config.toml
d_model = 160
positions = "learned"
tie_embeddings = true
init_std_qkv = 0.0586
init_std_o = 0.00926
optimizer = "adamw"
lr_mult_o = 1.66
beta1 = 0.95
batch_tokens = 16384
Each number is 500 + 40 x the weight over its row's rms, rounded and kept within 0 to 999. Layers, rows and columns count from 0. Numbers have three digits each. The size before them is the row's rms in percent of the matrix's.

# up: layer 11 MLP up, 640x160, rms 0.102, rows 145-226, columns 80-159
# down: layer 11 MLP down (transposed), 640x160, rms 0.0889, rows 145-225, columns 80-159
up145 103:476515515527528497451581495597485511453466490511550498516452560505525428466439375511460529503489504467502503436529434494506509473519472539498557521453522442523416524539483491441451414487493492553486535533488484428467573514499488527564473490
down145 103:500546531502429494547460555426551473504459468456439542515461426501501458463487489547594494535454527526490510498560531531509491531478489557558571433538463584524483482378569446500494589433475486492463469492538486534574485552494465496453480529
up146 101:528539451551515532584519507524419413550488563447534546488462551566621466468447439482483507489551557528469535461540526443448489460451521482473547559484503465604416468493515549435491495470599483532504532545529472494504481509550481517440451479
down146 107:507422479523587497488512463574546432501546464500479593446544519498502497484451522487502564439507549499510453511449516468531453475551516428488484582493488481561494507483508508397519436509522456558518571515535474525568532520429521453512535541
up147 095:462440430479500502492491510499564435477477456455471554519509534502415486524467501494480479547581480479543537543473441488497505416516462474516499519479543444512519506517442472531530555460465514574405495572464492450520505562540527562532564547
down147 087:509537503531521483445470504508484549507541509519527554387531521506495482450457544514510463459508422482502513509498500480610515507495512537428563473447444523450505485488475508576509553513390522514501557523491494436468500525481488509519574491
up148 102:500589444471512527502542481458505378476480491504520464553458545544546537471514517537429467512482498518515606497506457472454523545474562530455520479420518504530568498520507553476488487424479456512482480581528471478488501518542565557465537525
down148 102:479511521521493479555512442491514383539548534517444501420557493575511606552533517512505455492557506511494496510525487513485518519569464530438504502465492470501447472510474522526507518483487474515488480483551568555397473551512517485561507543
up149 082:534558537394493478493455477463543557524582451509474465517481446536499502504465485520503438556527458481499476541509512494420539472513560430523523516439526574551550515522504522570428466513521491518442442489531431572582513537494495589485499485
down149 086:422443496577427495528527506531529475461441560525498546498458484458519502466545493452503513513494552523467480547515441491591534476522551542493491538506489453448433481509452464459501514521589507540501580549472502428444409485484499464548442526
up150 107:409473444491476513521504522573552556496470566395464433543452510441453503519427476520443467517498478474465523541433417499516461568469462514552535430464549519449519439525457489516475530545507503484488512489483483498487523527512551596531553490
down150 114:484548510589493522432504499448506485603429438526546482568496428551486521434501589542502471537442450478503531548437421491505531479554531539548508541500481492483470524458476466608457500514426479534480535495491504542424490507466432498518515490
up151 102:490487495540499520506535537512512471537482470499492475448487499475447534607480507483436462512488487487479453518522436499499537476497562475528443413468575525579506507524529587523468535501562473577541505497489455478377510492464500448506457463
down151 105:534545452482578498444488498502463478553512447477508450498498515545567542454480485521458497480507505471479571376509488567583551459503481438528507469496533511590513483518544490445462505481483472530530577456491500510471497470526552526503457526
up152 102:485497559492507507537499485554488512532542509476447416449505498601500545577454564480522418527478505479532497499467446486497418569482516531520463517485471551513491489448501601525478453417500463437540458507476423483492485500497459477436498544
down152 105:485482501410451436445516475445522538415612505465506513600517515568466523494509512457505481493544574481534544502476508473498505528580512468457555496485578531490500537525573423494510459530528522503448524500456500478551551521417491556490483522
up153 098:513469541464452452495513493511552431477491485526453446514470530517441483570550509479508441495483437471493512579463449558477519514535519502545540424458534476415419522562518510572494552493517529517499421470461433491463501619467495554484521562
down153 098:437533466497498471458485526523474533519566485445523566491547440484586519508481513482469443564523545505577453482470468536504454534474558514447556514472469478501465545485522516449470410519485550559539510425482500465450548516581507514495438552
up154 098:511496525422413534487525420537541524547445463549518478508435547515477543532486492544471569521508471448505465548461466451536506481443514529528530529486451445520549600542448467542469555496492443520458483539509502463451509465611500525605436549
down154 091:485487499510445561559492482437430469454553509505477593486477497524540537455567537449544515466533462456471459482512441481499549508478491468488490475495558532489534448571466511516581557472493476477542518538606491533548564510516452480581532566
up155 097:498557432457482518465543511491501506513464548480543508546487520496630483537487365491439510509515490481529524499543467522505492478442519418509492526455521501530519492525496523492466541514539485498480424412516508610495539477507493533538498591
down155 097:483498490460429510509496419418476481530545546463452548513527544494502549513455555501503495477546414553425449532465510494560520517512511565503481558496486537504486466437517523540558502550503393495552470479452506532485516497517469494504466464
up156 088:458510566483534517524503577437505462544552526421507492537537456540518464447555471546505364476510414489530474486533540490463476502505547533486528504426468512426487529546460577499498434470495475532475459519528434508529536501527524475571488591
down156 091:488556529475520484498462508485538496439433500548424510453553503447492504513537518486520495457517502536520468480493451604510540450580426434500491499617486482595523470545535518486439499451551406550493500513466454422538489576467506516500466502
up157 102:500555481492487515528498524461492480509435552474496509502494497440541499547507475418550456507614531450463464530501475484498462510486465482470489526475461470553525576441558450503461512596539492474502467492550498574561516523537493475483478468
down157 097:465538528494483545444475510517490502489494461466531541459455471482545527485505498512498599447449588545490511478470428457554505412478496458523548611469467454502456484553512515510554483486491491511588530489518516462503519481424570527516529525
up158 103:512537498523497457573463506474475456518535461459464523477576523531523536553558445494482483479495459384503508530527462533480535492524563507496491530449531497503537480538492483502437469431548519495472401512466483537459515439503466499534473573
down158 106:550463534492434540468501512520478517529496506512561496516486475543449566390525516469469512486470464515494504489540615524418478548560483489517523501494518492400496511524550497448518478481524399533512469538527453498502495487470488497546566489
up159 104:476565442522551533564498505540447463518510535522462509539472538472497508496489433548508480470503469502450454492489452430497493509557495505441464536457494489507502562500468507474502478474470491480526513522498476524422476505529493520505502475
down159 100:543487517579469556506486527516561523495541488525472567551547470575486475546500550515549546535430592455560496522547504549550529490497460470515513473504568513530485461529459488492469492486466488475429471433525479484476484511476501517427488468
up160 115:473570467485537542477493530557442502549482575509484490588460470490541562477468418535377479468515458490460481464601496476469478574523424475519554500483487549424523513566515573496474466530523495488517537539468528532400511425573497540455455438
down160 116:633421511555413515610439481528503494521412469506415540468524460519459505460491491513574568491491491485446473485443534564520532512517446530431464529552555488501502462462498446464425500481513479544495503456490488569520445537515440526554539487
up161 096:470427528488539564478487508563489486577452503534397420526522454533564531545496547446534511511517560501508449469536491428470482514462509467521541528467583519478403554495477557511536466440486435532547487521546519544497499496473421481539509518
down161 087:526527460481529552502476483550473505429502541520498502546493531489516488463491450444483450485546575551550566475521475522526554506563457566495531500527433510479436476444513497449513514449504548421475518510515578460478486424513552505505451423
up162 085:540476506506545477514513589474479457481544620467419484484523501466477483495521495555500471489514522495480545523458520469535440605499473422467445474496483507598496429468555483466502500504503462504572474524500553557453489480557518483555495494
down162 090:529536464517448456462458478514515549485492536429516509458432475465505466492513518447508455511551523489538440507489491501538561442535523566556529536490575519518497524594466470506555504547430507589491509533547425424506408507536546471459490489
up163 111:538544436485427540503590540494556433519523491415529442460464519523450487561536485607488464557472521416515535514532482498520476482498468468467465440461463545523483493411490544498487448522550491543534511545513477545446544499512510552468506461
down163 109:539450495469535497496428492477538518504569532543420471493520552478433504458470433531497459494504486471519524536490516424594526412480490438533473418548479476482429513454574535522522451521515571509476532496509490514532472533506502520471517517
up164 096:519519625494488493609551525518481449505472466495510511473461552514443486506528445479480426520470402520490468595488422514526506477519487499521486452485517458528520532525539528536491536540574451511520446488458456509511468497474395575490525548
down164 103:540493504486535495521439522610510478440471489495418485541529465475501449457534473448556529445494548558464445453468580539464610597536476509441508522519472518505522446539535444479474486492419524432498416477508456473455477488531536513467484522
up165 105:584499571445508479545498510473457502527507557532532476495505474633432546504496468543493446506419456522505510533480483458420437488471454451495549519493510534494394549514497501531477488566542421514497515557546394420504509557516480530483429476
down165 110:545497472571392466502510520489483528495464543508508546474452477541443465417514434481488466510535524528453471503492543463471480535460504476523510476502549531542457431572445482517485517540568544476505510429543549521497519530477438493567448470
up166 098:501493515508462518475477542561566552504488552452479495532496502393494492519472438575470488504520513479426496503532434504481473435527482485418531513476505485446487421452457483463466452513518478513506514531498497482468492519531496541456515458
down166 107:581502416475492497460504507467656560506543461552505464560532472521467457508468483563440574466537479489514491537558571524422444456498498504496523462487527507476493490471522500510460511480482449516471437468500523536524503499510567554479493530
up167 091:551483547542504483575508493491463483483544514456525475534495460504434492510515525516486428532435395480433533580488421569502512582530478487451447372512524536500486531469502505499520558550507514449486473460465476509473498515489512597450546554
down167 092:475511504514478490503493492528511506529588505542442440475553442479499547535560488498509597486488517470538424487491617520488504416525434461551454488513427540481535476548492498480420510490446546529521422477532535526540526533494526484508405466
up168 105:477530516488509509530504419548494488505495547413488475548503491592465528543557510556439471504528474491481485531516577564458470515461508519472512488492550502480464482484507521522456465499530513455553484462461418558455455516484555419523507554
down168 103:486576488482358531454556458487476429494532493523497483418514463544554517506540468509531522485549505468568563447558463517542464483479500488543476491533535532491460505468487538537547534495501502523509473482483463430513445430514486527417460473
up169 116:492499500511476558596522501504488437567515565504460397485498523472542488564437524531495521479507572531504464505577533564490447531491493505442427481503481553484492543451458593507466442571525495483519515470593521437462480484498473480504446490
down169 111:506481485496458494460514517585534487555453530475544524546549438408447499445512484553546506482503433549517472479481554474548443571493521452372532560513515442461450446516475441499468467504512451560483478485440513542530491486526562468458459461
up170 083:515509525454478586414506444545511518488552427524521486525521479571549411525489489541491525516537424477459535510416467478515491474500488504464483552501549426491519536537477492487505508387505439504497483470551450566504541476497549510636504601
down170 079:484512537534581505461511537523544554485581554442537452477551495517537497386577488526533465492547536556496512466607488515607578533549481532533473489565442471502550548446541519464471484468474472566505458441444521501502466470492507519444585530
up171 093:430435596474426493528496529574552510520509469523432482564472563520429529523495501519488468494533476472441406549488479477483480510499529537474559468489523428494459551490438518493437517530593516507426442541543448536421512514476476502502456515
down171 100:523537478479458479524524540473505499508481442522481504512600492508470550501489501495518504521498471457492461472529546507483510548511585513561564516496492494492487455548486503524433473500530508489492422568465477536463546493435488492447501512
up172 093:474546480406437548466501492445504482466604465539541485518525511517460435436501504517472451495582469541483433542506438485488488520542461539470478499501555512501531581532420504502537580477514436466498492494460490500519504552517566578537539608
down172 085:452509603531522442507461497458456549534554512498532467446550520505494563521476490448510463417437481519469413485521539480533502518470480489485438485422526479556546465543469516511481454560359462474552466462521488503505496475493491438504512529
up173 098:451492523520510516495534585453430515520476508520529487476470545553504387493421548445483479466535523479464553544542509547488491482474459579492524483523586475581472543442495541429427534489534512464526538561480514497449546530438412502476503495
down173 099:517456534513516532494490509512433505573478518496504536503482493496539502534482544515516568505404518498459470482489476430501477447511440439409486601518494432484527526456509501542537480430482483523548490576475417500493565493465568514570476520
up174 106:523504498483440424489542604473516507494521514499410429532525508494492524558521557508507489504456477481542495534479496516398527506496547569525461434493517537544498462539478491503464493475511476510504474521534546467486512496454480463505628479
down174 110:463453519512524494479496459520458471519546563528467548583528471522485483458537519526516494406579451515489491551534433421536546529490529494412471511432467471526487459447497384495419465429523550472486535530436554499497503456517521500466472528
up175 100:464543443507491560478479475547475525515543516490454493501483515462538455497452544510536478497532486499485493477523449557494497493494514409442540481476531539543444441561425582441467549533494485481445511498468495482435489500529494553466429458
down175 100:597485509526537476492460549456479483463479525454503473443487518481556577474507508510549544455517555462504508450496484487458549555471504591532493525503447461512442438489568540495520479453520502463517502511446405538570495511579496540546543468
up176 102:477445481479513486499461579468462474511485494515530505477511577448445456537483492504481512472609492467494554501478471496513503424526478526457540534517515526480428491564487530375524521586471486478490553526536452489493481477405488557442420481
down176 110:562490460516524481482485468469483518502543538514471517465531482521481546488487499521553478490476559507482469491552536500509454549523498441504428437503546482479486492475471405565501461480552545490539502528498498487497483422607456449561444470
up177 099:526507482449461519513524473531542463502535464480533455626465447533507454424483527547544518399482451525396476523509514470492497540469435498525535450495474379485529520554472558529499556471540482551390540518520455548475513507555496553580480529
down177 086:472551519537462491527462506457542522535526506519537488492560504575486531493480528540466554469524511498518487495496520456502513390503503544564541456436459494513508439465502522460453523437413452495394518488469503524507495459589556497516539541
up178 085:497524572438507536460535474516482487435518537509554470557445550444504468505539452473543493499541506497498614500471536545499481484508529424434491482529499556437534533449472491416509439503498438521477483389452523564464440449490496475545559520
down178 092:479516503540462476530459545524524484487527517474426517467488454547413588463517474532557513549513443515455509494455461529491529523505554522567538472476436422556447557501493471563528543545540481465509493466493516503437493449534544532462538491
up179 103:505437480491452484510453587505464477538542486457411545561511513495467454518470473502472428524474444473446560500463502482461471442499527415506483441477507554535438461468496533543525607475468514527550478497521483553480565520579441426513511529
down179 093:476454462481558479486507501532389534496572513492491444527511463416450594516491521449481491483523522550486460522424515532432480509534507562537515512506511492498536490488515458501537452514468427489444524533499528578548469423504457508468455453
up180 106:527452471485521461477477453500471485500481469490521529485414509477471533559447439495477511542516554500488562545528391483489543462498480462518513500517497507563489532517445472455541574445502481502429497499400471506446511442532501570491532561
down180 100:475510525529514547495566496449519584450483486517486477493464565483578525512530549502522496478458484476504523465451522539551469499466496459562540501489433541567506477473489531423494513470500613498473521497523462467525505484432482449455480522
up181 104:447475457439473574449486502551478536495523451491511459529530490489518455527499517524500531518477516425435516551503495518524445484398478439452508494522528506374448543554442497502491557585487474467550540538569518577522518543539531536559486497
down181 101:469461495537527490484480508528496562506517538526493456565514519470500522529481525504471468542550533520557494463478495546523490454557520502570465478548540408445484554516472514508516442479544587418486492530491490439489513509476526480486484450
up182 095:471473425455479483479491536488469465465526518521511481496515505557548482572461538441495549493515548475458594490574498453488465601443453477489567503524523454616491590556476480510484522469490419476431531549522527461448549478489558545509501497
down182 097:550525539558495500516532451516496570516499479438450473437515530495540497509524528537550469459494500512515468559477453557482465445442521487504501446512481550508538498493474529451511552558463489499571542496441458545493451565511509505497465567
up183 087:507537467488512484473477527526493501516437505553490479470498583485448500500467539426557571502470462462478479539490420417457513464504452497463475557525524421514495515510528496522474508496531430421522494485593521602430538520440433561519526492
down183 087:530563389479492483518459513444431557500453519459511516454498513514490486491454464477510506450506538502454586514522523461519572452498536526516499516570469494546509501474526540496506522581530485512532543513529528518483452477531463491464489546
up184 116:486583476490455504523540518452527493545552522545458405519529494456465555490577480554439507468531521492501459534479488509510428589481529485459535517504571515496503607491509520516505512576551487575406459549477506490511504463590583457513430499
down184 111:437473465515533538538521517400513440612451473490540413471472496495493486520502464532498484550484574464508539437513521498503503499502469529471544550523456547511508561562455557577543524426522488492458455525509577462531509471503503550496501504
up185 106:429458471507559569606497580511529448555487517429512408525488523486543481500506507438500504472455486467524485472539483454447462509495494455534440525491449526470448508525505553431503473487521517492572525476537436576421521475546455531567494493
down185 108:533491515451451547528468553509493454505428588563505516499566500491510547483467488430546479454510447524473411514457533478436567561496532489505474495436496479461458491531505462498506482551478480545524540486534538481435499495478496501514527518
up186 095:566492502470502492524491524446480438470557489476455478489490465538484470470504477462458491476510492470488520516473501445503416507503511495433482544506541418515508563521492486509498483521470473556488577502485449469572526449583513525560476569
down186 094:519511510502575516520531513496527516502466516526463512443530442541442516530436499514508501453471479487472459459468458580571528389580443582547511544465486508511492458531553509437514560518473532620571482572435523460506465484478480490485512429
up187 096:466462495517489490484522472500407508483526486541497481528453533542471476557527491517513515491472466492497486534485366502423530424498490436489527542503605488537441575520540496492485499519576471535464480496475500504485565482474527638494497519
down187 095:563530509449456491511503564537523544496511507448495509476479476496465555446464506458504483482464422467552483474495555483511495555482542462502523484427399505553508439485487499524452529576467513579467525491588565509531462500586499475497490506
up188 102:497485590412474518465482477461458459506508530536505469443500508572522510523503511576455480518581493537452495576456458476522510548487548492484457499478494492473530596482466491509457468474532471510552536517539508483537512451498533489579526580
down188 092:526459490465524457538527482544549544507458529465568520466514539514515495481527534495438507594530444405497534509565411507525536483484490461492582488516491548500568498531566517537544458516468491536531434512550442554530483460525447467519530510
up189 100:473526481440534579480498441529579507528471496536510435480520482555489458561499494519489489506524499518427471596462440486487460559531453499527494388463418491468506523537487500522537583472460456500471508500512402529438485537568561564568535594
down189 098:471590490500503521485502443420435470517493456470465415456521471496518526467522533568475523549462511529437437517500505535561463473488524459532469511455511568441392491543444458530527497504522488537573481506462465537500470519488514466489479456
up190 097:528471560484500577513493436493469482609551528509536497508512514562447539485443506529525461556486527532556501509472479455372492507439509512516511509410513516546498558505470482479510453428596496577501495518546455481542509533500527567509515526
down190 093:540500484547440501524475484540434463424446465498518476458476497497492497469541511444488486552473494480494509506448532552540438497569547482495524475485431469524477473494509516529468481545524505542537519396480508489579496476542523489519498507
up191 103:477529552435482595529492482486641563542490480508440462485526580485497442507492500507518392579519497463479492569535512451475416523524501556507505467495474430512508524538500467444515557587487509505471464547522449483481520509503504536435452526
down191 107:589529510445538553532428478498490450461528496531470502493510495520489583466501583544495524529474477535509543491506489451578462544454457462508481555529478552419456491479480434461451477522449453491556482449502500448454474526533424509474532596
up192 107:498557457478480435567506502476470367483583511519449493563527511482457420508581508494492512426478529465512556581490477539489544494529520509509564485464528474502582583573432509533487563495489504535433489460514536528475546445511439516564473591
down192 096:504529541480543523500467487485489524526504505393525508446513472479524481442491491456518547523480552503514486527555470554488533483516534503476518516439544473561499457510519477505484450538485473499508481463519528464516535538516477417446489471
up193 110:476560487464521462502493450512463470576475499527471531533512559470515453551474449459439475506488472471481520566486527470502511522537517500496520439436484522545541506607532502454485533571536494469471464521471495558466437498519468544439496524
down193 109:428453500479510534545547475519486480443522471472491534463531552536508524471486562431476514485493455476423512556459547480520520528461472509457466582483453470460491509458444541482501501529366456553458455511540520518455545504525517555524500545
up194 099:500544429424486555520526589459564425522509503471541438498527498501517487538483538498498460549552509502501509546509461459501465581459483524431561409496475523528561544539498562512513560540562439536440524528483483521450472471546494506499451544
down194 097:484517497420483525508493504500453518500487485545496523420527500544441516504492542453541489533532499465498478520503519512417557532431503582536453512440525465466469515421564513438462505462480486556414406506568534502504522568524482479612543564
up195 100:512509542481546487477543483504477451545508553483432538540486490522446488530524440635520503513460544536552495556466473458453485487450510444513569435503615569500512545466524504529478495527536452486449425511443457487515515517501529490471521510
down195 101:483498493546438501563511499441508558466489524577539516567417505479431518524503542519521452528504467511402412470513462439536542534482515534456517441517493453512421482481485456459530461523552495491564477529500484394529461457471540524418507460
up196 091:533623427550480466522511479474446443438561479358506499513476487585506515411565460469449477438547469484481493536517492471495507528491504446533468510440560466532497491513493532497521427535513484514498537528494453528556503474524513513562521524
down196 093:479441488457486468523462543466490464492598504513502541470496453511537488540480521506513533465624477526470461433481475519423511518542494506476538456508502457468466513472510474457438588479444566535480514516497520517404495565466557542515506479
up197 093:531474507491506457514486485462539525492500572494525464501474561489491454540422520521474539484512510485427557552389529468515489477537469485510545492503528409514502513517524495527501538479488459467539517618558426476473480560483540494459461485
down197 092:462488522456446527480507507484504490502577511473543513555465526424523501530486442504557521499582399546572406571457441473522478511484592506464526494455494487520499453530469455433492496515521563497522560532574475455538515534505471547503466514
up198 101:507465483467556430543426625582524484535496554482455502513469539446529546562431510488489488506549514509476520498443532458496435514469520486555511526502574554451412473486459519490528506468500455463452489452505442502513451541478510450543472449
down198 093:542533477462573543463514480537562453493452467515482512505522447586541515464448527458590512524553530449437449469487533458415471605499428517496434481497435548464534493466526489506501529479485512627481512465542499548504474520535504446514464485
up199 101:473466577531470484543553517477481471486517496436442486514490507593460406501553470513516482530545426502461477551488398486488529570493518464484501394490546492517530502421509534486497473575478535519606491522489456505489536530512544542525527474
down199 108:450473532552493486413539495541441442546535608491503522517551481537476529532506512454534505470536455529486431560486475413521469520494434426454587475444518490518549486523570498521497498521458522568517560479482512519512501472496526498529567482
up200 100:450435533442536417501456471509506523474492547527493484515501592519480533469514482423476513449477485515418578546488496453528498518495518529427584520492577501432493464444435473454497492449487480486483553549555435491476479509457512489524495544
down200 095:490466483492510575541469434494529494520477494447482509553524483438543507502590524502484493588475430497459444445484460510455491502490552419425540508497513476553479477499457502494489490560472512528537515538472542531483520476479493460597444536
up201 104:539509462479368500486547527469503534484491519548538475519513569518504473481513459582466507542528401422514477497486461522463502496574554496481557520445589482518469450602465522456504506489488469571496526611463517528485548569487567526535501475
down201 103:493519536495483508504488525459499511500555478538508545566484470469516539472425526501484513479472578423503531428454431574517462487471480482535497543520506502494611528455535488473503527523450590433465543463506543478511418514435553582442543538
up202 110:477554442473432552494524566527553553566556534469429506486519523508497540594441539532503420539518492534399413537446514500486456523521495480476451453506508513447447518521440507524423569519515505454502530516470497568464547481533514399476458489
down202 106:532475570505468461499529513542495570522586443490437572540477543500512567487481548485482503531424502440539534505537495477511522544473508529546490542461426466494573497457484488462506474486462561432501471459479533459461536484420491480507467430
up203 100:447440518510483510528527484489561548529477543515468483517515557484493439544441396522563526559505566534469518538437422496500445534479559469508613427490512603512460515460497481439506446594575504530506452498475484498497530537522477527461542430
down203 099:506448487597483488475463498556509508456502465501554497556484559461499548543407516396469543453531462520411500537533456428586497459484468489463471507539484480488485501506564514512534535499517469538536549511461536498465502512515504499526516469
up204 108:411510420488516476468454459510523539587514471523451443457504573428497436617497498473485503490564504521505544531451494505487476493512584506470482508475507574505481499555379487494472541487496471489454537520522557467444501550509515525539502478
down204 115:518500490459542539572548444497447516504503508485529508542486585503485551456458519534464519550496488522523486474520491496495533507580541496451558558538550476530450515503617566497529375526581457519456555465491437487490500528578427511477471516
up205 101:536591481479513527525588476527456505508549550494528507550495531497605468477486431540400463468543579508475525539545533513485496535478495492394447513494503553518556466523480552452475426574548427442493515485565469512495495564496483531469447567
down205 100:515584480545434534530498518520496499559473502484453503538486501435445489508477469490485526477550538537510502564462545532520444508512512491493600563525528532512513508447511580512544491507549567517546461427455542547465499516451535499406525449
up206 083:485523518496554518432501468525491530565625552460549502491514459522424543473459483549459525511410563525527507515444486482426486526485511437509490497493545545519508551470503515500505507461520428515466455519524406549509592504468517556483515559
down206 082:541514437567571517509486538490478522502493569547506519501529542455497528578578480459519469504593497507482479558473559522532486572452472524451461502533437517492439497414560495526503502529547487485480547491532527464548473563504482435460471475
up207 102:552524507437427484534526383453523479484551485479521403494549469466461523484569500544501480525488478481495481570488441569508443556488466488470498493520541484500547603444469488495468555524525473602401496537497426435524544534522530482556564532
down207 100:491441559441532543483446478564489511500503559493525449458505473481550440550461452481497496526503528467486481463441556544485488506492432536519512509511416482448454485468555503470510521440501504472524478517565528472539527583569487502473482537
up208 118:553531499452456429551535487480460395507525500475445494516459526526524488542480463460469496486525420488521536503516500528460520434523567484542453535458494535561449501551495482408485514530532497567520492488461478487520493589461551444529520506
down208 127:557433493506412458413518515422518528517529572443534554523498419517520472466493548602499427518496515507497520546525509461504512516517480476493569442465517488559505566524424507486543620471537476447563528513515509488569509456509493485543493589
up209 103:502523491470471469530470518524481547512521527481522490540464486620562460500490508505499517510463417462421528449476554540442472460517525521485525503432450513545406478530470436459355467496439471444540506507482463540509500510491472445584454553
down209 103:458500548512520446554542536415541536517434497492557480429508552451443434525474525525484518454459441541504489509511566557483583507498440504490502507541493525495443479493476486511442556467514551457496470506503498507573516450528500497465561406
up210 100:469546502484516468524547659516499482489511582468538435491464565516538439537453562503513490447516487474447499518474501445471462529574479503396459517476498439483429506505532519446496545579493511452585498501546536513419516533521508496511501557
down210 097:420451471502479551442475388529506526517471469458514616428517550523456575506553461513461504492436457509438518541456470444481497480504507543480534554443513516491566517446456544498452478455531474573515556522535493439497536435509530474535503518
up211 109:486525483448474514503502473555520481532515480550502484524447538603517456520479498429500481543477438488512525542475473489480483462487546529499519458441442555554457437566428508480513553449428447468512535519520479463514513588524542551509408531
down211 110:418536435467529497502412498454522468518459392479558508400490466564516490462525564522560552482540536526460476527496516510554479523504534483479525462491511531496499507556512482543550495538438503508559472521500508496514517465463527551531499458
up212 103:400520406493517573483448556498546503514544528526437458519491490486480519471443523445493483496515542509448528559505480452487467507458487443449471485499467433517548524477454529487498514461510458446476505513562511535527531487599533475532514527
down212 105:561557582496478555484518488404521536536536466438497476502559467502519546485531513511441419495519503489520472497525468487516499470501522596511491390423495582431505533458518543418504547475501556543498463448487464550553482487569514493474563596
up213 094:559436523506490486512558487603568479525549567498458411525524482534483579524476482545495432515471516445491522452476464490469463591490530502516535454474469530504507507410530523486454432459591504549573447521549483486445526546539513536494507445
down213 100:497465494512513538488505550474421470539455454612588499528473483523485484465482531539467472508437547495486517538547532475520529548520510485515495563413413582528560491534468474452399582475538474504462460476595516480474474431427469454503475569
up214 095:505502482459445570494539501568528521473480514532514553569446598534516451491475515510482464513592498485477580464482480507513538489476436490444442520446469472478498532525535530499500476450500434458477537460530495515454531553499461525565459546
down214 098:531486441528499526506531407411535514572470505517512527457497493542508522428468480477491499554391496514457497563529452559537496498556533494553501448440515505501472552498498560510507598568497576464492474488479461562460480505485543491515453515
up215 101:489489560461457506526505546459531461491526483528517442512434478455494539524549488473436557508546440458480488543440430455548437530529411511554594485477538535455551537452427501495528569467477495518474547530459484479520551490516562484532489461
down215 106:501510495430531508524448458519499523510517448494481515573508535488400536517514553449478494534544459508545443457506540487453439500502543526494596440510552487550487487529488518487494430463515567488568456461525523486551468496483511507560500526
up216 099:445470543487460501483592440546604521537514489573481408541481555435506461537527465519429502448565464451488529528539453516520484545485566555442516448491481501471497625525448507428478483568523471491496526502539505474485528512498529496578510510
down216 103:470487485512374445541439508514497471536508526509515488479535540448508482495528559484463554496484540487426499573467474561499415517469561463488472523469505539508557435474502490442496476547502555532456481487570535483483477563461542528553496495
up217 103:403487474432471474526474488561481509453610490499570505551482511484484545515562490527525490527532435497522455588430476529485471511535545530462561494473504558537512556469385463469449530450454507491497439548500472503553551488495502477536481523
down217 108:480454504509518412461516551498559528421497511465483519463465503515471456472509474548469550522510483530418517441556524541530481466509480455505504526478458436560504486520522455499508507493493452520560486483481567499536457482493527468566543470
up218 105:530508470506471566497546514495401474490500528457499496511479561536525479454443512447490520472486489454409520509542451467465494508501395518426550519498486453556438567492503524513494451476580522500517575562496510492478602471504495551567470528
down218 113:471478492445563532446495427439478492419428479490495550490475580461427504548498526517554483536477483494489443452516473507509514448464552524516524475451496529509605475512568537476480509535400493473470507478449511469576520513406492538540472554
up219 101:532472465508492529537503479524437469588472505489448498546452480490536491566440479500489461556606542442487556434532456532481520463428560487496585456425565577546467462491457498434537496535546505487466483473415510497499486502533467522459429454
down219 104:505503458533485476552534465455583479500538542506494497511545483508442475461508462520508480508434562567516523492535533492542561420527475473513505447517471447509553555484511555473504476509455459626408499490538475446568487534509525505460529545
up220 094:505483524493541549501469583476511469538510479535486497549487494455514474577468496544542473502534427511471463465444499474469519593527443488501517489492476455510502489578534486474427567484501522489550502486455542562527543447490501518465477500
down220 090:511478488491519452482505472569508486463599499541425478422524468476450503542524466515462414530478492485440520535463536518494529439435479466475484488481553475492562488472419407549482474533522547471422520507514503499484455574514487448532545502
up221 092:455499481480471561489477558416509475567465493513509484456516545462499452496489508526536473510552501458520499608458472456449514445534459490520439535495590483442491568573479484517471590494523474568446491538584518480514528479453464553482497515
down221 090:400534459507525521494485456516446497528553442479510525477533514464502497506497550478472574420548471487472446501562499518528420535483513495498431491486502505510533404437527440465436511535448537466530596432474483567534456476542419501547432514
up222 105:457488455459475441564510473449441423506532577440550459498521518497478489544595432556483515486466513447482493552516496542507497480515551526449451496465518494449474562447409471434503509489498485564479526498455493526443512454477518472607513623
down222 104:560504532469529506467620478478452526478436475464478530396497487509520432485477534468536482510507460551509492482488486507513598506487498501531556485501456449452542520498457548473459541489512537492512492482444538494523550493478467514513510582
up223 102:389451519431460568508513505567523533469452459512518430474455546575559521555490515421499530544463490449489582500533459519485488452474457506423506529424523561487465507440483519453501497449465421519560477512517505480482490505503501532576509517
down223 106:516483531486520526501481558442504463469476559475550530506450479502428525495479489425513489462549517524521518490500522523448545496527500504530554430474427556459453497411442518560557528550430512495537559476548470559506487473484503441527561484
up224 094:480476475517539511510532468507429444559509563472456476453460518524500478511495413519458456488512525516511469566491445525453451430517531366484478494470538509511407525489570548475516547547545414488526483547463496481495486470486478523464483509
down224 090:473513506529498551462567504521555460464489490466491529564469517538538408452425454474475526493515471534446538422578509488531486514494489478465472495511470492462494476491522531533467457505532515510543505428547476539443578491528477526501566528
up225 101:515537475466486523608499521502460463472449527452504480439506521469493557515487522459485473532534486451510494472409468518506474510500492539489539426504462542546539541469525581530544503486525442486500498507491469425473534470513565501477442520
down225 098:516490485419498437436480467540555497475446481463519527524486481508487507461476534498464495475527441524493519534518498475429506476568534490527442506425516414521510464511539433440463506558436528526563490502488531553471501464533504461555513503
up226 096:518486420455465467477453560562507499469510568514480545506504500449548517518383489490491498508574526432474520504479438508568528469531494492464503497495575453526447525461448472487514482531516475497478481576392517422453506456526447558438479457